Part of a small language model's weights.
Architecture: RMSNorm before each block, no biases in attention or MLP, tied embeddings.
Each number is 200 + 20 x the weight over its row's rms, rounded and kept within 0 to 999. Layers, rows and columns count from 0. The size before them is the row's rms in percent of the matrix's.

# layer 5 attention query, 448x224, rms 0.115, rows 264-278, columns 0-111
115,199,190,185,227,193,215,218,183,178,205,217,194,252,225,189,185,206,184,170,220,213,186,227,188,186,220,190,195,195,189,203,172,170,216,170,234,236,191,208,195,193,174,228,201,206,213,220,218,163,200,215,213,199,183,213,195,205,218,213,232,245,204,222,169,210,200,199,213,200,190,186,189,232,190,181,206,187,191,211,203,204,190,189,201,200,184,185,186,209,176,205,216,184,201,231,187,198,209,180,201,222,155,211,183,175,182,217,156,194,225,176,182
106,176,170,185,218,218,217,206,197,190,193,180,182,229,229,190,203,191,177,186,202,189,194,175,172,195,209,202,220,172,189,206,180,189,214,211,202,225,201,224,184,215,190,226,191,208,199,179,214,202,217,209,207,169,214,220,194,211,223,174,169,164,219,187,198,193,191,195,222,193,213,188,174,211,192,187,218,204,201,183,197,234,205,208,179,187,201,182,188,234,200,236,211,218,219,227,211,187,244,191,211,211,160,172,190,206,196,195,181,185,242,208,182
091,212,182,204,180,225,176,181,220,223,188,206,212,182,150,203,182,201,194,203,163,199,194,194,236,211,211,166,175,248,207,165,177,231,162,174,199,209,180,207,211,175,192,168,203,153,203,163,155,240,188,189,166,202,219,184,204,220,209,228,214,189,167,200,201,189,214,185,182,190,186,197,212,189,224,202,191,204,198,179,200,223,205,201,210,208,199,219,175,232,232,158,181,195,215,168,193,190,230,196,189,197,231,191,216,187,186,185,230,226,206,163,220
089,202,161,185,193,188,216,214,195,240,246,184,170,186,213,180,232,190,204,200,238,200,209,205,210,191,226,248,181,184,167,229,187,222,231,202,203,217,206,194,203,232,213,232,194,197,219,252,219,187,195,230,214,181,200,194,227,208,181,197,235,178,239,210,191,212,192,200,164,194,215,227,186,183,191,176,225,238,192,218,217,172,216,178,231,207,197,201,211,176,184,199,197,219,159,202,202,198,191,199,200,206,172,179,154,202,207,208,159,180,158,200,184
101,174,196,163,187,190,198,192,172,162,211,190,176,199,183,197,225,247,202,204,191,200,193,216,219,209,233,225,172,178,185,234,196,186,196,198,202,196,224,226,156,239,190,220,194,260,196,205,203,227,189,197,195,230,174,196,230,171,174,204,201,167,231,201,205,198,168,187,172,204,156,195,209,184,237,189,209,221,225,192,213,205,201,217,193,178,210,205,191,199,186,203,190,197,205,185,201,242,180,210,233,197,162,204,175,203,181,206,230,198,213,208,171
107,200,175,213,177,205,190,214,173,215,158,211,210,163,189,177,218,191,234,228,205,228,200,219,200,169,182,206,207,176,174,218,187,218,188,215,221,191,217,223,217,190,222,203,193,192,209,232,195,219,192,186,206,199,228,199,214,194,169,250,207,189,207,230,204,219,209,194,183,215,205,218,207,181,187,195,220,187,234,186,218,174,207,245,221,248,185,194,198,171,237,201,175,166,219,172,198,202,191,210,165,200,167,172,208,228,208,224,192,249,176,187,220
113,171,227,201,204,216,226,230,227,155,205,184,225,188,223,217,192,156,180,217,204,182,220,201,174,182,192,214,183,196,208,193,203,191,218,204,205,200,205,204,230,189,187,208,177,182,182,145,219,216,166,230,167,175,211,197,165,182,207,221,205,232,218,230,218,200,196,233,224,251,201,220,224,181,189,217,214,205,217,163,167,192,170,199,192,212,206,171,191,247,196,193,241,203,214,204,197,188,197,191,242,188,202,213,209,215,185,200,190,200,200,188,180
107,184,187,218,226,222,200,212,212,206,193,221,219,217,188,183,194,154,176,173,185,208,187,211,190,176,210,177,217,214,196,199,190,179,166,181,205,203,208,200,225,156,209,191,234,182,210,241,182,211,221,176,194,214,182,209,186,203,204,205,227,173,225,220,206,216,196,185,204,217,225,208,203,227,194,205,175,182,155,191,220,197,218,204,177,237,201,185,212,234,197,224,199,180,231,207,202,227,200,193,206,247,190,171,212,225,201,194,210,235,163,194,210
112,213,200,211,205,205,201,181,245,174,212,172,185,220,177,200,227,223,213,165,205,202,192,197,211,200,200,212,202,207,213,182,168,207,185,234,191,186,205,181,217,142,171,153,195,176,200,206,202,222,188,219,223,166,172,197,236,148,234,186,213,182,223,188,164,205,221,195,202,204,209,210,159,183,238,212,201,171,167,193,208,200,200,206,204,197,230,178,246,171,188,169,174,214,192,185,179,156,215,195,196,201,192,216,176,190,186,201,161,195,221,205,199
105,189,216,196,222,188,223,173,174,210,213,161,185,173,199,193,175,162,184,206,202,210,178,185,226,161,186,179,193,166,197,177,220,212,193,189,192,225,178,206,211,238,194,228,190,179,174,180,205,206,146,175,198,194,176,238,181,233,217,174,192,190,194,188,203,161,169,148,194,186,178,203,224,231,189,185,212,225,182,223,204,182,189,205,193,221,181,202,203,198,177,197,221,182,186,202,224,205,202,206,184,195,238,222,226,220,214,201,183,193,221,219,215
113,151,216,189,194,191,198,206,196,204,189,199,227,181,194,202,187,179,206,204,211,222,198,174,202,217,190,211,186,178,215,232,216,190,186,173,187,204,228,234,194,220,161,212,204,215,195,209,209,227,210,161,149,218,208,197,183,193,189,236,172,178,194,235,197,223,196,190,188,215,193,210,226,204,201,221,230,198,195,209,212,190,197,242,222,206,208,147,220,196,204,214,201,203,217,170,182,165,184,203,201,207,201,221,169,185,171,219,203,175,216,180,161
101,232,166,221,205,229,224,199,170,212,199,166,219,227,193,225,211,228,199,212,188,183,210,184,221,139,196,217,168,178,189,214,151,190,243,216,185,183,191,155,189,204,186,222,213,210,180,178,219,217,153,178,225,178,203,216,182,182,215,209,184,206,220,193,167,185,208,198,239,212,180,176,221,207,198,228,222,214,246,228,185,202,178,192,198,211,196,206,201,207,218,231,234,204,228,190,241,221,184,184,220,200,213,216,168,209,204,167,202,221,234,190,196
109,173,187,211,162,215,227,200,182,200,219,180,186,162,180,187,184,225,206,211,229,182,174,186,191,197,169,191,245,225,186,180,206,210,204,193,228,217,211,201,191,184,231,201,170,203,189,178,203,190,233,225,211,210,214,197,231,180,208,212,197,224,206,212,256,195,179,209,197,221,163,202,181,187,180,190,197,223,167,215,161,185,231,210,170,158,205,186,218,158,181,222,218,202,214,194,219,228,177,190,215,209,179,186,171,203,234,222,153,168,246,181,201
110,196,199,196,179,187,185,164,174,186,198,210,170,197,206,179,190,151,164,209,186,215,194,189,229,197,189,210,214,243,187,184,214,227,211,204,187,174,197,199,195,184,227,188,203,186,212,203,193,227,177,195,193,196,179,226,215,202,173,161,174,187,202,184,209,236,197,210,200,213,215,210,239,177,194,176,205,165,208,163,220,235,197,167,213,206,179,190,218,243,185,222,220,204,190,207,184,212,187,236,174,204,169,201,174,194,190,195,211,194,188,179,188
097,218,191,187,180,184,198,215,204,180,200,205,203,202,202,204,214,183,195,208,201,229,214,208,207,202,206,190,205,211,192,215,204,173,202,205,244,178,189,226,208,215,200,189,184,176,204,231,170,177,224,177,149,175,194,168,189,209,224,189,177,192,225,179,212,220,242,198,212,184,152,197,186,246,195,215,234,205,199,196,228,199,210,198,181,164,235,222,185,218,190,170,242,192,197,199,169,168,179,190,206,207,184,162,183,224,189,181,189,225,177,173,219
# layer 5 attention key, 448x224, rms 0.115, rows 264-277, columns 0-111
103,222,204,201,164,190,183,230,221,182,180,163,228,207,171,231,221,183,180,201,201,185,208,167,225,185,238,184,214,216,233,192,222,196,178,195,180,232,211,160,227,223,182,182,182,174,190,190,163,213,198,215,223,219,187,215,210,197,171,202,184,173,197,217,178,221,234,190,190,226,177,185,181,184,222,212,218,201,197,234,228,185,177,192,205,194,228,182,208,177,208,155,190,195,193,172,225,219,205,238,186,217,204,185,200,194,208,194,214,214,199,179,188
100,195,244,188,211,207,146,203,175,203,201,179,193,184,195,190,217,186,202,212,204,200,173,193,223,177,219,224,207,211,208,197,204,205,186,225,186,197,228,177,212,218,206,161,229,211,188,191,207,235,189,195,216,211,186,205,204,207,178,177,185,211,190,213,147,206,204,232,191,163,179,182,195,190,190,211,239,196,210,213,234,185,239,180,220,203,206,187,210,225,220,203,219,155,189,198,169,207,174,224,226,195,211,228,201,164,202,223,165,191,202,195,210
093,210,195,224,196,227,225,175,213,190,213,200,176,224,188,210,181,218,175,197,172,200,168,203,182,187,174,246,240,199,212,192,205,184,180,212,214,189,222,228,203,177,206,173,225,208,250,248,199,196,180,238,213,191,218,188,253,192,181,193,205,174,211,201,166,190,216,206,203,229,206,193,194,186,195,202,213,194,219,203,203,172,210,171,232,194,234,201,195,203,196,253,190,203,200,174,184,178,162,251,187,181,179,220,194,180,189,212,183,232,173,200,212
103,212,173,201,200,209,182,186,214,203,194,183,196,156,190,213,207,215,230,190,195,187,194,228,205,178,186,194,175,225,234,178,224,217,203,194,208,211,197,214,224,222,169,215,209,184,210,194,159,205,200,163,207,230,199,197,175,185,207,210,237,206,236,214,228,174,207,147,204,224,211,198,200,199,185,198,145,178,231,196,205,188,222,192,187,214,175,204,205,177,227,186,159,198,223,160,212,201,192,171,169,184,220,216,227,180,215,185,229,186,245,204,221
103,204,221,204,203,215,194,185,227,178,159,192,243,173,194,194,183,226,194,201,173,189,202,211,202,194,208,156,217,205,189,177,231,240,203,215,170,236,214,210,218,204,193,211,177,217,182,192,177,229,169,168,200,188,181,194,193,208,230,212,223,164,208,189,212,184,241,197,179,182,194,223,207,194,201,204,181,199,203,207,191,194,192,246,210,212,206,225,215,207,182,184,186,181,202,204,206,211,194,182,184,202,184,207,241,200,196,222,226,179,228,206,207
071,218,199,171,177,187,181,193,202,184,215,183,243,193,182,204,199,202,194,220,172,215,210,197,164,171,232,216,200,210,191,181,192,202,185,206,186,199,196,172,229,209,190,207,156,181,173,205,187,195,203,197,189,147,222,221,200,217,180,192,178,233,186,218,194,176,191,220,211,169,189,204,204,179,201,178,184,210,187,185,194,193,194,185,218,188,202,191,203,210,183,195,195,180,181,206,203,151,221,203,218,243,156,227,224,201,258,201,198,209,178,221,182
111,204,212,170,195,190,221,190,235,217,191,219,174,194,179,210,188,193,193,203,182,187,158,219,190,177,202,207,192,209,206,185,164,183,164,222,181,209,209,243,198,184,197,209,207,207,182,202,203,164,207,194,197,249,206,202,189,156,224,178,196,189,236,167,186,221,209,224,238,201,197,202,211,179,213,236,213,165,220,206,181,202,181,170,176,170,235,221,177,184,209,175,202,195,181,233,213,226,199,214,197,214,210,232,203,221,187,172,218,199,181,193,175
108,211,169,196,200,188,200,187,172,194,280,210,190,210,196,180,229,186,163,201,196,187,212,241,148,201,212,229,201,209,243,212,205,212,204,205,195,181,199,201,206,207,177,179,207,227,232,218,185,147,214,193,192,212,187,182,174,251,165,188,178,220,210,197,229,149,193,216,223,206,185,220,211,208,202,214,188,199,211,216,191,202,212,225,184,198,219,218,201,201,217,209,190,216,175,209,224,182,192,202,184,201,206,240,219,206,174,185,158,181,193,190,176
110,197,179,190,222,203,193,202,201,185,189,197,241,218,216,192,211,190,198,175,197,177,234,197,207,193,198,211,220,180,202,192,178,214,208,202,198,215,203,209,207,187,208,216,205,170,183,192,203,208,191,175,210,169,171,194,188,198,198,204,211,194,200,210,229,167,215,185,161,211,245,183,196,154,214,188,192,210,188,203,214,229,170,202,202,216,175,208,157,196,184,209,208,204,158,216,179,230,186,199,182,227,183,167,198,199,234,234,211,179,196,228,212
111,193,212,184,222,178,173,217,203,214,160,185,194,213,214,222,220,209,178,205,215,186,183,171,167,171,204,183,190,193,178,180,217,183,188,202,164,254,210,189,204,178,215,206,211,205,187,197,203,221,229,204,177,218,184,203,173,199,171,198,193,216,229,178,217,217,202,193,208,195,189,214,208,208,224,173,182,190,203,231,224,170,188,176,223,197,197,225,221,192,191,204,208,201,198,195,162,191,196,232,213,188,206,162,213,178,197,202,208,203,207,166,186
110,230,214,202,217,178,182,181,186,198,227,180,224,224,207,194,199,220,200,196,211,206,163,188,210,215,175,179,197,219,204,192,197,228,186,184,177,210,201,198,208,185,164,175,207,159,191,192,201,224,165,200,201,245,197,200,219,183,212,182,207,193,188,192,176,200,164,214,199,160,189,211,195,214,261,153,222,203,176,204,192,203,195,212,218,217,223,171,207,189,176,189,177,209,204,203,205,171,183,176,226,177,217,183,200,196,250,168,166,219,236,197,178
101,229,184,208,205,218,192,212,251,232,194,212,202,191,183,258,202,200,220,198,188,178,169,191,173,194,184,238,147,218,194,191,214,242,195,223,189,219,217,217,207,187,218,187,181,208,202,201,187,203,211,178,214,174,208,218,176,164,186,192,196,190,249,189,186,196,192,219,214,183,170,206,198,200,191,200,234,187,242,199,172,165,179,157,226,196,207,218,188,187,203,216,187,165,224,209,189,224,187,221,212,203,205,210,223,198,174,180,221,222,219,217,197
108,157,233,192,208,230,209,209,171,210,188,212,223,158,221,232,214,205,231,204,205,204,222,217,197,171,185,231,189,181,198,193,217,201,221,174,201,196,212,179,205,202,216,183,207,217,205,168,193,214,205,172,182,184,233,207,209,176,232,249,153,192,234,193,196,173,196,198,199,183,189,193,168,194,174,182,174,200,192,225,189,201,190,213,198,236,194,186,173,210,182,204,240,164,168,171,182,192,213,215,205,203,233,203,205,213,211,185,226,215,219,212,197
102,171,206,226,196,188,197,210,189,231,187,222,209,215,196,174,156,195,234,184,159,183,188,199,224,186,195,225,238,197,166,228,224,195,193,180,200,190,159,217,170,195,185,205,219,246,195,238,238,156,175,186,202,189,193,195,191,160,214,201,204,209,229,205,219,188,203,183,166,218,232,190,228,217,226,200,189,224,215,204,215,224,218,163,196,218,187,207,191,201,217,181,207,171,155,182,209,199,233,196,220,186,189,204,195,183,199,189,147,193,146,222,204